Each number is 500 + 40 x the weight over its row's rms, rounded and kept within 0 to 999. Layers, rows and columns count from 0. Numbers have three digits each. The size before them is the row's rms in percent of the matrix's.

# layer 4 attention value, 128x160, rms 0.0853, rows 63-85, columns 0-79
102:505514543521578503524471488521486525530458486454475493419524486506462497447499572473429544572416455526483476533525535513479490441482513526442493543485484536490474511425514491481501478501449456460540428523523579477551580405424495516545589437
082:532505513474526499436487509535486537447456459533502525548428504455500491479456492473490464483514555472514458554498518513500556438506506514516598443472607483435580528502519444525489494448500518527557501488442561478484447533486533441509489476
100:487524485471406506535436524466495561500521521540382518524541470521550521509402484553518513532562450455543416521529471542495535575469528552483452478462458504516511495499466534552508396554477499564530515480526483528472530479548524460515503464
104:486515489538548521547464578465493466556579534518500524524597494435452477568516498443490577528576477486487565496502498509568522481538510461452467493508464553504486420471455540472514500468501513449496522523471526473535449544489498492487511529
086:555516411517620513474448515541469462507510502466555549483512512517476520543530552457483566496512505563473500515499532474495456526514445534505475529540494544489500500509493513438496501466490481500543522541520542464571529544539505507552469584
084:446582454491461491472556546462527479498541509502530467563482561506520468487518529524465536523424498509444550455502492510536487496525478523553528537575489483506517539507416422493527517446470507528482548482482516438531506484482493539476474583
098:549534467561453532499493539473490483490545488582514530462436466519487457589448512554434530514560534516512490557475472586587471529503411564521497456504540470487482445506471535485477410523581542480492527518466485565538476438563522486483534440
084:409457463478538557430494537464484466486486532610522476484457515459466459564595533491594481485564507475488553462525435557499495535500493559392487551501528472556460462520468418534497429470496509586437518542501541537477480519485492441466486476
103:482512435501511527395467581472473489545390545496477449574519512605512526484565484549531421472484507407516475491538490570499561504508461492477578481494524454498467566493486427483487472540555541520491504421490482516424536478478509485517444514
098:482551536494541536468416494472483462487541456567506510503519506503568474498463460569497499471440478489472468505497501456519561457497518546481443485526500504543449474489410543545517549486527571573482543497488453544493505532494613484538579470
096:485519406455523517472600525497465543479459468463479488578461498509531453514522540524510520497558504503499532486530436525494560547465532484471510487585497530565446509472506439531511464507525475507478491507513579510507512492500557546529506590
101:528476452440566460582500462527502448491483470440585534507484480508501487567454471451472455461513506526452607518549484520431474540534520439497487522499467486452533434441532527512460513524423585457556526506500518545550512548509500535515481518
097:479506508489496495483484439517501450504522534459568542459527490506508474496533526530389540521500476496494555505472549545496418557506438515500447493525439431476565439535569475482502543454525518415529506527431519507541454533481581573463535490
091:509412492492555523555470403515531495543555543493515511453535515533565563559602542517402518467476466484554567460498485453435494556486548487444497475567500525532501465570523524478490546517493506406489507474554525479588502545497514525540497488
103:463472519516524486469466465536508493478498487465507491551549507527471488468467496489527461425565530487490582503452540551495487498530458405533491552488472476515505522526539534602481473481500530508543495460516475510535526580496442537543398508
100:437528474536442532484407502509544456474476494457514536432478453501505439466506466409555468522497512505475512511526501469458466481481523480468530556508497487439474501484468501508573519487539447478448497534513491518507482492533387596467483456
095:423502439526552506480433472534520471584461510555520559431526515462509490504551489454576445519480502504430416457511568500589512495482499462527435506557515505494471435432499484459494514502496482439423531480530513490457455511457478516489500488
094:469542587500496485470471538505469444457516493496541572522531509464481522491546494497483538524462502512521461525529483501469493503479462518591537499546523508555514547479565464440462541465451524435528477500467543552498513534510501539450474462
098:484512491489466525415535520413525464434492482444436467514517475472481507500480532505541505529498457467433509463495440459492465562532483447556477519460500469516395445477445463584466556506438524476516511495502440513451565565569494528507487406
103:517488493525486461584423492548524453509484519480519528485524527526559462493548535431527560519565540582502511462521566534471482479517443463444471512496525403420452456534452517500556569529471567449458480513451515526559544513512475502433557491
095:543457518463465529482490410483515464479420491465550598469559513538549524515490527509494428455422528461536549480452544502485481495475447479478460506477519480516512450488483492515522503503476546486479480497478512511466391483447486524474499545
086:559490517533456466522484471517495494488496463443516422502484466485489517501525479534485482512457519527518422566458578501512574475537571435502460497521551535523464548450543428474483586494419492466497433507495561518517515511450520518488477529
108:473504504462553485523430425495515558503522528487510432576549470541503461503516457443472496445415513606488521496506499491417506515545438483545518473482562555523537500505470538525481464516592520479504479524525513533610493564496494575470523495
# layer 4 attention output (transposed), 128x160, rms 0.0924, rows 63-84, columns 0-79
106:501470510561517481528479520493535555453561496497466439530503566530495454489412533520550491505551505547446540463512524507482475508489547488526457608492527524526437559531468529452456552476452486448526466448469460507430452515483480476436467458
074:463494515484489549591529483451460500479453498553516508582538543564473575486528502510547541496453531491557399543471555492458520484442518440506474510481460508551459509476525509492480515466503440519507587500526463561471362445492506561521584483
095:499588527495503548455513513479444508423506531524526499487510508412481495518567469535540505552515565455466563527480516503446508527508508570447507501574494561515483465547495517457451498514526612434509559542466499511529525507525545538560466558
099:543627454480452432502526522473536512522464530542471518505470491505509527498479468466558522511478463489592492537521502460488590478556506596453495474444532549472519445512482462514454459539469541465474481462477520499447593506488510462474444552
095:501545396506499518574477529512452571529520577522502516512496563492465622425487505473537569454514485508477456530501480466462458403598498467485539523492493532547464526523475524589505513521372491490499444450495513458559484511485525459505478519
084:447446521499469546470412509599481511509464491445529537576501430526540556520438551565467564501501505488433481486504564535500546532522513497460545521513512508474539457460520528546528428479425374473501502567437581548492480454549531481506528489
099:512571414530481525517556551447451522505483514562491485463531497500513588385533552518538537479488469483510527488503487495491474549504538552471537438467526536461509529498540505496495496504581553512464463505507533440462525505410452528474507551
084:495579513436470442527526549454499411522472509479501455531512473525514493441542486467493537447461428460503470499538501425539550539480536434549477477522492494502500483492557513475504486489442527456534473490480440405521459507513460530579525551
083:491564503437455493518558508479517391503477509515485474540534517478536501528523538589454488452482439538496493588448536494479453543507452508484438446447460482491476485482498538481437442557546490532582523542430506445487552483496519493436521472
094:529531431504552510451418504463484443445495523440487429520453486464482485500560553487473429520532518491511533557553510495513500519511460489461501472471492511496534482420575545480436462444424442436518550541554483526536495495528478490540525490
095:466532484491522566482448475469463511527561467515483484584497536514450507509485556440541533483558489494465448519567554468512513519504531543471426479506449507508537528467563537543518514536488515466512490463508521486525487440438484489545497485
096:466468431530503442645523503590517439483470510437469448522490502468505532499420492499464547462496538465542479523485477426510531573471472531450497534514512476485522453575460506528487482578440543450497492467529456497474507515548485515515483511
087:470475558482524554523488526552527532486485526534464503480546465544517552445511501531492530450453464507474525451516525428491510516518476586592490457499358548473470522457504466474534512445524492471470467463492488440434510430523514505459510482
089:463532551543482425549475500510531564525496589427539518520561468482561540535415475528483509505564475539509521437540506440467505475573572492537445478515486495520483543522483483521583499530408462495449546473512411475491567408450529490537441457
097:484512507534487552521515456544521452532514550495498492479483593517438499461409500466504580499507497470536464453450522506507535477532455543532455512603514495494500578472469439528457507507464480500504534536454514519547486430503566522480546504
100:496461485473458544537560512485472430541456441452541473523513411501490434526451535490491556558491483478552525503503511502565533444549543568469486508506527480435480420472540537489485452484501465483508497498515474530530496489486525498496503569
089:499559506458554468462541507532513466523486525520503524531531429470483515510490461471502485507506502461491481517537469532561559474555473472534523481354509466542479460481475536519506528524526528447531488501455531477525478450467434492502447532
093:435463462516488579487499461472489514551497513554527557497430451523489490532429437525481515480480506535577517480544520533513497494487468485474477530474444415461481541519544494519407517459499477501489478405495442532453466469535519474514454535
096:473482503458466451574479483490495534460472506502481511426530438495518453553495585498443506420507483510584530461514511551573508513514472491582479495521455539501496499490513509417451519484545582479454492547520494520528499445547513443515541530
097:468471502467433497520549504511510468532590524453438507532457489492509434495450433500540477477465466428539443438451507487553503563544491530470581563555556405502521522506458479495516531457451493532481499472493489458517454470488423518491490516
091:521529498513513554579543528558544462442580459502478475537519488477543417517478466510511512437435464524521425445434426495427561481461506470501468518534537515470532524513499468433515505498538464526532464501608459448535510486573504502521553480
083:493499467516572574501519475488499500534535491558547505502510508465502540487504513533437425537523460521503497500537470440553484499517511555513529611533458488503545533462552460532515542570503470519517528499514483516568429442484483505400434451
# layer 4 attention query, 128x160, rms 0.0933, rows 64-127, columns 0-79
077:627499565533549530560446517537485517519526512531551555447515547449448551485515538466490531540451480515488504496531525514529505427498526536466519576542494480505479569532517516475486468488466498482504545503503534482448492476473535555483483504
083:529541561547439529548520507478545555465477541534426517478461471519514542520516458510525508516476516391504509521476470477542528536523515536475537423496502473479461539467481560430447417473506483497451478469492435477510439473487549431534484496
083:519566442530419526531481560451485455534520598459460513489545513487509437479554544494597528516522540553526566599502452494509465516448554612453518446469466513489532492473537512476554406500430494496451457445476486479529501481502543475523504463
067:458549536526592545441497464496524540511513567520473490515536514501519528493494376524538505513520486467467498451487418559542517515537493495547474489537442504465499545502438535521383504470618501566465524502456534535560422444515540482538518539
070:555581466472562560463488508461483514516612496559446466538474539464454531426504488474517488433530487463479484491508447512479508555495444486546508504523462465541499564479464497485495535511478511508472423482526507482489496479499486398535483490
088:542498549457575475519469412458564531487515504551482484433560528457467520505488457498434557601521497521488508456508523487474526486495498476494500476494512493497527579525488503511494603544522528513564494446490529500521565519547480480459419460
081:468636535368512512494490494476467516498506628531430471516554555474490521409515490438578564522505534541428520511526399555500503491466484478542474441502400515511512512496522540513498493468525481511401443477457510517512506466504521457525539511
075:550521477455479585488482567432447534455546576520474519503525574455518461490510552533461482499505514512488521543547473506513550487463476463499548416458445473490553472488501485471523454475466520457508529493549518522491551453470530385576471524
076:529580413497495511477454492517575476543460491508519514501503433475446486527506563426538504500481477495506478545567579470476438482442437458490470547568497442420456529519423434457519452482538502442493472504496511453467481516519575490494502491
074:541578494552509479506463492516541431507464548516462549460508509538457435448490478495475523442436461494478511459489463523476446479447451489571495466522547508462428494500406465491523483453510536516539457463478476474569441496510533474489529495
089:552500487505443561484449504431509517492456481465459544571529528490527484457527576456491565471503516541452527477488539543518530545475496459579551437482496504479474469469487409423507462467474519500447557514505474489530533458560569457512478492
073:448468529492469535463445565519552480507480471554456480427480428553546518469431451480537451561447433495480488512532524432561523521558531483514521461543488574465442448528497488408479468532493554486388426500411433455458502502495512484454467496
079:519525569485520493515578468443486495473494509568450444471546493424498576422438484557489470534518507381471455486513484557584505486557410542465524461534476480491521522547480478454492521501499565487426492491492510523539582481499545470442520466
089:563476521500488470492499509524506426501537463540538495506460499510448446538507519477558476485416441468484490509463451483503445510534581511440432525628493516486432477553478506519478588530492441509526478547460529482501488581539464624453507476
089:459485528465375530526495503559463541524460586453436588547547565532497460507522553501495513494495589549485526541561475554453474527434529490539475476445464517481540454430494463518496442473504522488476537520515547497480526441535486495580485498
081:460515456507523464504527510512504525510497491517480487478463471477445584515485484536503556430524455459547483469485374550562526458496459514469458550547553484478458477543526454551449450576522469539516503424500501465534503514506516609459461528
069:446500450416562542483512552508482458447570552575452530490465529459556482510559427497477417534503513485557514522496490580446536466499461520490528488506523526526484566426502499515511544513534512480497528510428464551545532534440524530530534525
085:458444546551508464564489528589560503529473424477536472562519463464497483588488523554497543462500414519584480465426502487501489489407518510426433516559499507474496481489481500502563480570491491548477458535528523444560461513446477573498522499
096:474519507466444520510450560540434561439515525490474484488489470512539506485539495405517468583550595521489512570530517532530529546515561460482447451447514524583488531457537479497496491473528495407474539479457456564545517501536534504483448543
080:442518548598502509577550418516510504535495445549526500445478450563506450514469495465547540536547493540523489466523532472613483558502544487449438466527540526421472443509585478451539549458523430543509483459505491504513517446486509488404555469
092:515493561528528542479427502497517506547552435509540498493436508476493487454458480510527516489469466470509479451524467478493506517503468517614546473571504534553566505461514555544508543512561423555475462512484526511538442441565545499426489502
087:512531499501454446514476457511521433452505535525481459466503475451462483485519485514510577517456420459541470470491459491403537521455550485434463555560520477434463551491480416521486481522529514487513481484519504498568470557524461503500477420
085:460476474502448536509547539534496507483461517479532514577566459557512483459465500524422571382476498463553485545528509465503506550492438499504497477515486515494559541508570523473435452462508496456548544531509489444504535501401603441580490586
091:552550478467578519540479494541519518527497416545521464478552516423533511446441455482521505550535548469441434436478497448503507428470500520556549531487511505472454446462507563515554477472517508514550465458497528518501515491518487497455458450
080:521496533560472509516453466516549428527497466490560464569506499510548473564477471505499562519433503520524470468488511488424497540479613555470460523568457495570529421410461521533510472480508370500482470494467455489517542440490526551543453523
091:495485481464530526539444457529506453530502538506462435450518455487452530551443508497470501476559522412521482462491496454433489516496476402496424424567488505437521566473458517415453503532504530503514515549475441503472516463503561476511493519
080:420495481483513499510491560492453521512451556456494488466515441506591492504514469540482504503454537500493524535492402495531488562422487453488500568478520474535590534550535526551468505484502476578507470483442528437392446491464487464508574520
078:495471531447474481576506506520490523511523523501476460414468502420468514504527517572448547453492525443568494532572496448545502508445515554497397498572471457477461521530410510537518508519527501497490535460452531438572515547546464524540496465
081:473538449489393495432447492483515570550493479528526530524561515575546528598497513501509492489476502476484507508534428491486532523413496533541553475519458485463493486471414518441535448531470546559414598510524548506548501515450504542554565525
077:529511572580493574556548547467507443535540485563531462524601508494493472482540529490514500480469495543486498470537507446482532486393511501537448568547523496568513551503530485479470510527558545498474511524531457502527536525493580505456422429
082:458430523512472460532511499516494571490494528460583473521567524486513503530576501520459568493503494467520541520573451516435547594402520579406477470494427441483481476564508487430521471515441503443468497483500568449450495515487490517583538424
088:458452524426461531501491578527503454468515503525580507495510454529524471475498436540591542482491461476490476494476435485536601489467543548414549482481449529413507448453514515493492490485482505541469463518535586454514492534420445498538498554
078:546471495501571519465549441522565551415507522522447494438428514511489565480502484473503493506479475517504470504467536478525508512575533560516547420518548470475506588439509496428393470525493484553523525429560480458490452557457578417511477551
073:444507522482483531458515568467489571475502498521463432567480464547512483472479451546452492529551534487525471498480496476463480472491507404558523448509473506485524553468406461501469396517535455488572489512456435498502491465477476504468572456
083:493580487516536535484434483429500532488578537587467479513458534540464578444489515552563496516445499462478477505471438527476509530507468561545467474546472549507481619508506569453420519455485526519493497452483476483532485465547591398479478531
081:481536520436532498506531502598493487473549472492481433447478478487476533455470454433407505484534483504568556443471522495502525580526457468551436559511549459572482512497508452580540569526523524569486426482498497545481476581454494506488520465
069:479477559532497457548530475544527501514463417487462444477473444527505499520431503417415535457496478504513479440500522480503513460496470454530527521488511464522460475521510469511520543475531550553477472501516422500414524527548482512437560482
078:564499515431472433535449525530515423421474588471554454425496488530554476513501590529518458455515506480501520541547427508465413526506443557496484505534446548486503405483473508531535496492446466478474462467522444589455524508463520535496494438
088:503508532467598515522451519488487544479485574534481451416444481602473505516470443535442496538484488487568558495538530478506516569504457452436480505531493538463550596541455439452476453469542523470536471443483487499503501526455546438502509552
079:497468536609598509448530470512508503509530470565479547504493519572532508497511472460514492531551463542540531453439543555562489518536507538521557486493567452481477488474538450494489530505549539581540516499496484495460470475489492449450512506
084:460472465466498554411481547494452571506495583536522549474415526532515528555522512495498483496466504520445491550511458502558496523514573538498372491492483506487540504506569573518438510514549470495514499528426455500548523518486509513598469466
098:583446500431418442535525516531446430461524479445491470492541421427462449603496525496480492432490497453494489483465508506471454514488463497429481588476575496556520459546493547487572501488477468517505491569479573489559490495483457575518521504
087:514453482530594545499538495473581523466509436585473565533440510414471462534539526595457522495544458548532506493521550564449554444479420481492481457533541465520557516509506453558523487509506513475513531500490609503481497530537442513504476536
079:435470526466517467534618505494501449454517484450571547510558495478623444567525476486511526510550512492560549512553566486504480491446466498439498562507496562504519511502519493479510425527432561456533533560549490498471559564510493540540491521
090:497443513490445447589499496553530418499494434520536511513520445514493495554509494521466555438500505475553533476515520466501477532470515495448475601533537461555558471531515424529545531535502525570542460499475573460542525532486430547496493499
087:446484544439413477384496437495523448526483551457511425521480506480521484500450511517363488438445466499432468538533526479444495538521489535514531539470491520487562506446444514560437547513483474442533594585504481546552527530513503548522533528
088:525572514472461524453501485428525441498558562521470539497493548491487427453513553507473478442495494498471491505465455522484474520476526547552475427460432487496465430491500498478536472509502530491495416541505447516565500495534545521524560482
090:505483461496477499491495468548515497492515484453578513468535510404473472565496511532546533526451520492557466457507487545460481565497476567459442571484431458547463470468518533503498468519516481564456484445541583505472535562499519490453439452
084:508445463436488490504503528524527533390480512479531517480515440502518467488532431452530490500452571517503509517492562554461534464412523467468499573519586497503530497502581457453490490522507448509547511517553524525438480507539487510496529539
089:450513539481482443524476471553525465511497446541540502438483454528466490506462526452498538477517469519492419444522533489524441446501454457473428556508518517517500495522513518540503521527528471484495495572420521490442509522453476578451492547
084:525508495468501477589530428538542484461485499485553493522553429516461455513526427481493559461498515511493491458437512439546522591490483428493522548487485440454524528452488546522477573532519542516540474525519556492486509499389453510520419569
084:526568507483522536505428492496442553469547525532466427360491511513493464522505492487558486526476466517466500524495473493504457462514529526558541486457465555555573533495472568486536477514493486505442545538517479505461485460505473474518536553
087:531474533457505478499543518472506483502454471416487570521549485420577503542508487527490414471524468424448447506533597505524469495546424490517492501477492555531537561452431563519497530458494438439514597486507511515554535434511500503500437547
097:522511493532509539422498429429553512531516456548472542497461518464507477519498516538434421537458509589418516515573476486507530481495496509562578482415537516510560458504494428529568488503473483499448524550519483535484522456494455497401441558
069:466490499565500491529510440503492502570443420398540485474510461448505506513561543460464501566617469542435496533470502504491428501455492511477499526453497454442567568503477463488432494547542530542496470486494479498487496467590493483483436497
091:521562530569501474505435482568543514539469426539543502530526527456438496477484570544470555443515461503466492446516501473524508504464476499448425536578513471519535494564487429538515579519535465554511434483576545497563505530506507482444517456
091:535473508518529425530552539498533468502504513471534527512509495492550477543522498541509580456504527456537513518489502478532456415462448535479484547589468450506479533554537539502501524510505542533527508424549578497534460559488502553500437491
091:552475378445436487434561444450483466496450474495559538439453502455473543499496521586522436496498505471502504584555429553485464499555471564518480507491563517505514511582542524472487489520470483510492531457517487502448428481563482502468452510
082:531506527486456477524536513515498538505518446535534514516577508501517484496472504366502591531446512455565522495500596497502542437477555502549464482450520491563518449475530487458524507529484487563503441481529610472585566522470502448456512477
080:520565481536452461554482498451488540493481440492527484543526475507426439449480523507503418502488459507483514429474444453602454570491477518545542462479478486436511492524499480531539495516515488513473444521546507527532505411541437584506521443
093:500443576462504524436452505483561507503523500595557512531407470573518476523483490529491497457435553527431537594543413457505509563506441522485590496494509490483523483547539485452464427491490478506486474474544484500505469553436535568517455572
084:503436482393462541519447521503502526540510484541480451484505535510514502509459500474544449565525633517434491586577487502495510517557541466458529515455513528582521542520514525445487452494478515525546476486414502561463542539456513470505422506
082:483536463455466496530500541451510514533507520493524535359491482473525487560434542498632473530487475505434526543497436551522455446514506527571498472445545501568460459549444473482473558497473513536466516444533524523500576501548568464482478490
086:446484465449514492432415445503480448551493508538544495527458562473518502438566462515531396494528453479400508451515527504507493518544514494573523474469462570496489459477523471541497526473523414503446452501506526506491468440540466453490486509
# layer 4 attention key, 128x160, rms 0.096, rows 64-127, columns 0-79
067:422453458567440453501498551523474404506476417462526490531533490515496447588460515548531454388562497570453494489511515532453513491453477534518507498540454518531584481571440373481558484509502492548523505528493524523502510517458481523491541501
067:507509454399584495394539521535477457517566515491483455407442512474505540444483510505531489523494517496491509465515552484514419488502529516535488564491511501540516575487515425454431561483529511533448496439529446510515480528500449478437535541
062:508475527501455479469531481526504488516502452518587458563505487507468406480530488520486463470514505469499521455486566548534530484532443464450476482532484544507541505549510486557514521506555576515580464549600491591426523581488484580554427590
071:564509509507539502507503501447468476520492565557475473485509483499535571500477553508609505543476509415473498530531528470542499477452477523519564525423506486561514515484420402483487443497524455493464576475519481513433529497514437463466535515
074:580575543467492543510484492503490491547446497475470490509448524459483490450496524469465537621484546474507569495550412533505437486441525535497521492467622421489520464485505441552471477468510410465434510534492492508482480484505451432499506468
071:441485585479497566442481421471473517525468519465495505480477511466559557461475515515463489529489532502515534520546476559521553492450523439532530527490585450465521531415601513521459586507524467566502508452495510440535553506539434469473480483
069:634497504440526570517464467522535520527460528545495532451484512573510482464505445424506521545554532463537517514520537502539490416522452424518465408487466516498507541503546444440481519467462532518433600448469421494432471511486485410467514566
075:535599503590455454613536540520480475512500433409494530459546538501503459463495441484536515517494523483529522536513466493443485500439451569530582491458506434484490491501505459515508428443464515522473477536502500540434510479526494469499529486
075:403500526409474460493483574476460530427473488551493500487561456539522558488511427514503526497473490533509466478465488501470484530501596484456521467522375578452493559462466533504453468480546543534494533507469544470517486552548502569417463559
068:453504464466540485493517541523520449473493483428446543549537502542553469531453463530584508465459473526467530522513478490461488458441569467512455471492441524479463499533527536536513466518517561534499512472521513488526525475528546551522455544
082:491528490552484523544498569473505511483460538439478533437482428507506522538537479476572531491533514525476483566504462465439494504409504530583525505517523491466547460458494468418529438475459460470419647507554470559441496454592488480553455496
074:411528535496505398500507524513501536475499509522450548484515531519464517523467533533441587466526437461510424494473462504536453506561517566466431547514463499527470488423499518519498488478504520559536401530470512514437516525463478499457583442
083:447543479483537424455458500534493468492517399514535540509521513522523511533513486540545432438457501477485495470483555450496454461527535550510477520540478441545521529535549463477483507473462544536538467439460501504597560476461530565541502540
092:450466494465581486500495518478545486497504371527518447557501562494420461522448500582489497455454469491485455456459435492489483482536544517461400509524443509529479452510468538499573481563478530548547362538454490452572527445406526525493491483
091:499547448525469550575485543530523479465464562481450483501509475475492394533512519472484520412566535509561460514504506494537499471460503516490558407483520534465513523425507446454561452456509511452484477542540540525454489545597526463568473585
074:481505536542519447451479497479480498514501468522508461514500513524501487445493477509493515536503512400496481463565496516556494519506524553446473581489525489566499533542480551586522500450513536559567452512477501504434469516488487500525504435
074:475496481421456538502440418489540522427586565522498502494468542457546529532516404454563481516503503473469490560516515477479541507567568477434498528475516465461436482533515481597500469518505482514478494439511509459515558535607510469481459495
123:486470542480539425493534519539548506526490421549514486501531534487448463496472501547524496481485435515543430446448457548489486447530490484517428527494500487523514477525461582520504546537520535567558449522466556469530462505449491557474520514
078:484477579517505528496414484508478549513449544467529535569535463569527510480513461412512528503529569594523486511491597478516469562474541473498546519461473518436553463526499487438512534503520428478491479523491556462553468524563519543557465467
075:550504429540456461403488486475473545522460529509483454487510455465473580533524471524514524433555511532521551425509534524468530430515501484500561502451529455472570499433447527524514526507524466505402542501489480528530556507474486505446492471
072:507554469522520506495410446512497575532511508499453486511545487466508433574454506544555545560515453567467515497496522465516472490513474500553477552508476413471432408532493474551512462451501528496497513549496495500490583411546452479500481513
079:528442445540517531501532515535497506492439526481423493512474540509512473470521501552515444536439508561502548555551436508482499488535447544569476504466509484499533521492525510486511553492513535506506490547533450564545542479541476463497472583
086:544532540452425400480547540464512488489506587469481516508476521437618573553470429518603478555497496505468535502495530462505484555448540492498546408559531441451454543502508431520549489508536483458446534499451538493512441488511539520514518505
081:470519604521503461472511498410473389466517482495572515490474550485522529543452569521484468536541555357560508488508508474523459487435509496445469581537469482540555454527471519601507461487506513546497515447502526428540519479552508566480420534
078:538504452444445493562491490480503509506446585512441506444514496437505532534560504465513497480517508533503518493467513480577465525481539477533586552486493542576484507509543531523496519487546442532505511484511507499457520526499559453458504555
071:407450542487442520503578487491489460545488501492465536558461488531519522453437558517562534489445458568513541523448459538511521432473451536507532439496494469456545522473465582477572537514524445560446466614495502455467476428540477450518548545
077:504489426527477534483491486482550470465474517462501505600483467463478541517472474512468473464492480487492454527561496483455535517614583494470443479568537520508436558553440485536551500516464484421523524496465475387507413499560523494543516512
066:472553514447538478453453492552504513465446468512466539431524496476474491528494500496444531473434483479572471541531503495470464490517535570520531558536546559475456419455479477518504540411443413474521489492508434468445551507507549451469514495
077:493455545507532548533514480489466482500476519546526426521473528517481517528470469546466484474443515454464508522532511485442491513497501513435532530501462576603470530515541469446495475504552469465480548509581486482515487477524495505486486518
072:532519542529518489514436539495499519526470436511469509472462453531523515534522456526405556476500564539477425505506461487564469449493544486501528555549501482567421493478486439522517562472479559519546464485568482573510539548522564465488480476
080:513480452521417496420492533489502499543539455513483486511543492529511487452571424494470480482579522395528475524475492530499495490492452543467493527438522536449542485539502560465568491474529417495530528497522496505486498506511473549489470556
077:557519452375495466480562520509522498497431551544453521504460497550514510514562544547505530528450446533566517521518460511527521473463530445545549458513501549487498524451501536448496512583505565512482505473461495442478457514490544490555531561
060:522592520353502518476491456502472474615545484480505470445439499462520533463509498541533438486493558538534564495531485477495462461505553520476505457471469442502536541459515451438467504456501500489441497456507501545452471485482494416474548436
064:499544571522548566489502435505515588507548474437510502469467497460530556524480508495487526560526486439510450498577470468547507461543557536487494589522529485524517512430509450418444540450495479449437480487468501511530474439505443386478496518
062:555510527481457564518573517509517411511500579444487470495488492489475521502475540471563538567451528566517518516488447496467479517489491468459482502477537507477505497456485484491491491486547462577438567523521498535469523429515500491469517487
065:545487473523514483524482455532538536490559562528443526427488495500499492514496499419598534543524523521462473421477514481482531488525440470403508505436466489438460492487489488518466494486512549498476444441461521525432487457507519413494554502
064:529505466486490518495544494472472532508493518531492519419542514448505484486478512485500463572483563504547523494532546466422506574500478499451571513505478505398511495495505403506469504488453484514457436453552472500518515489490507427507483431
079:439459472507547487475569513481539489498543431522535495522465502534449488496438465536478533573486490496509523433487498494499543555457495472457501542514536524528475561473554490539454603538462572554565427458485504391473511586545561506505528577
069:527518472397491468455504463513452535544561496485499522582588436536509554411575553483503507503545509455479428483511495499501531492555568455504438462491476479520511545507534551414521524495493448471520492460448457506396509484489514458529507515
067:531464482520425538502586502448518475531442449460489510477513451463516431479526517519499525502519517517567514534514497492494514426445494472424518456479460534510503451452490530486462447539550497546457483540517516571482451459517505518546508498
070:552504515519571548447476545543579503515388559514485494454537521506480508510488536471485545593568548441522498477477517531555515480562456531464481535480485450482492525521481488487454524473507468464522514494487528440447494507461512457416560547
079:457482539469479468495522515543486421493503517498473494565589440502529507569546499574430483367436426527517470541499512502463514505574506499515438523492458505537492522486502529452505503543558473488531454493530565412523499484483494557495471530
072:492455524517432452498497411475466518493489574498487501499469492512511577446445443550472483511488587513501561520461448485463508588454479497474619521511577475498526567495510472481522529522541475472493482569528525511493537520496519493537476568
072:567547457408438518570452512512497521449517535504400422477441487520463486450550445524487472436435495524502548603535560501450547505524516406474548485501495495490516525553478451524545446446471581500520445442478440486570535572511538452469451515
084:487460480438515421461549499503517457497550444515499489507550468512460501463458494509462507473520410501539416439496530474480490476517543526500502509478507479494464489517478565560496522585556505494545482569531566506548538497501495612489576547
077:524440575469410514533495534514488535492479468492460508563454527419532385505407514536550507477494533553516448449458452525518507564497418434469583498409532423463534484527504542432510461484500520536490497591455516418524461479498528518462480488
074:473456522555585556540484544546528505472436548419514484465461560512466463519483473525553564473485495522497506485507486557496523525546505492471508482505573498536559529520595528497501509530422488448483514486561491486470540504480504443458452463
071:539559406543486419494506550507501537468506483440542506416459504452485503545552547497629451557435535547479566527544519495496459487472537463531515480412520528471423513579581524496493488515463575493532498506509509568466581497483551512553542483
077:463515507563458542544533483501520524467573529541440482549513551533466466500524440540472526480430477613497561532433516487454477543496522454537557483486444518435396492465564418538480464475545459538507500577452523521466527499546513517474506497
074:476530524486392481456437559511509513572502490553517525539533501510517480484464538396535485551548487497529510536597509510459441500526510518461482505426499574457506514478510540557506517513498564532499473452483556446451501444426419508520489500
080:447563508456466487531541494493513462427569535489493514583571502496546499542457612493491481495474461509555477461499500520532451543402465533502516460539519551470477506468507436471519571541507531555492408461516541454539526489505459545487486482
070:482492489477476480474549488533449557466385584464525462537472499489501468488530548468573437478468535446511502553518558502472477508512532542496471531549477566463478538506449432323510475460461513494537503483528509528543496548561466545539464484
074:501449514494503448497553469486437521438522535540494522502493491405534412480495500516474517440549512510492472509556477480454568500491491507492511472480478496465513571503512486443475519442480452478508522476473526493645488527557458519555462584
070:510447546571518508536510455454518553427444508492530501527448503501531484465529493493504555493431535599553540504480571502483527540464490459518540488502546527558528474445520483377460551504567480483499543548514499609535502492518437472444492492
073:533467544410530534494411498517434500507479537547448503439460478553528529437445465488492505550475513523447548485534539466516525531474536520588445472552546486560463508515507483543488521494488478478479532495563437503623559454467489474450512505
080:493559509549564548468390534492499564442499504565496442441509526488488582470543579465432483521559510536477501512451475534508525611512490499568539551436521501490479550469493469576468515468467488480501507493504518565467487475467520453418543461
073:448427500492517487542520544503506432482522478557532513451498487511467447485495576427429479490531503462508609475482513513481438442502553541471547548503471489576504469496563484375439466463522491569449537527534477570504437534444498501521538470
086:483538544456519564527498471526475459550509456449500458527515508539529477510524550547430457494540471486512486569572482538506463450418507536506458484514533625501490513521547550593510519449532488482575469464634461545579471444480551496528524532
079:501491495441521545536498456519483525527587568518449491584452545558483512506486532497466449486561464418490466491510590470435489520487484559516549562487539526402511558502528507574513475510502497553485492496539451441591441489470497552539448467
074:483475561446492445491482566543517557430474558437482506450411557498451527468472487535483547520562485393551503476424452480539547432559496518413489509466502494482534439472478446490489485524461501481515540475498554507540472530529523482437487534
075:441515483472498507455501504494433454499510488482487477510514492508458433502523550516530428579546524503482393448569483432565543557489508504546534469542517497488564473452490491436405464550559447485492524482528473432546485479557485520536468476
071:450471478573489481568573504499463450487539493404586524564508515504472462458546479477505463481456565519472616465502485476487503529496484485470425517563473487457485530533568402479487505491439401507504480507458513451514494532512517565525542516
076:462538473565544490432540529485446491484499517500568474518475448573482484460507490501579494491430556531541440493440543572433543512454478558539417515481500489522527523544520499462554450430509489517516495499484476480478507525449471586518509527
082:473414550541440546534424520562461452509468519489474493493529572489489494487513601433565429456476544518493500528499481496509495442480461486496596570393474425453508479496519495386551495448501482478515485473543541434455506492502493474506484455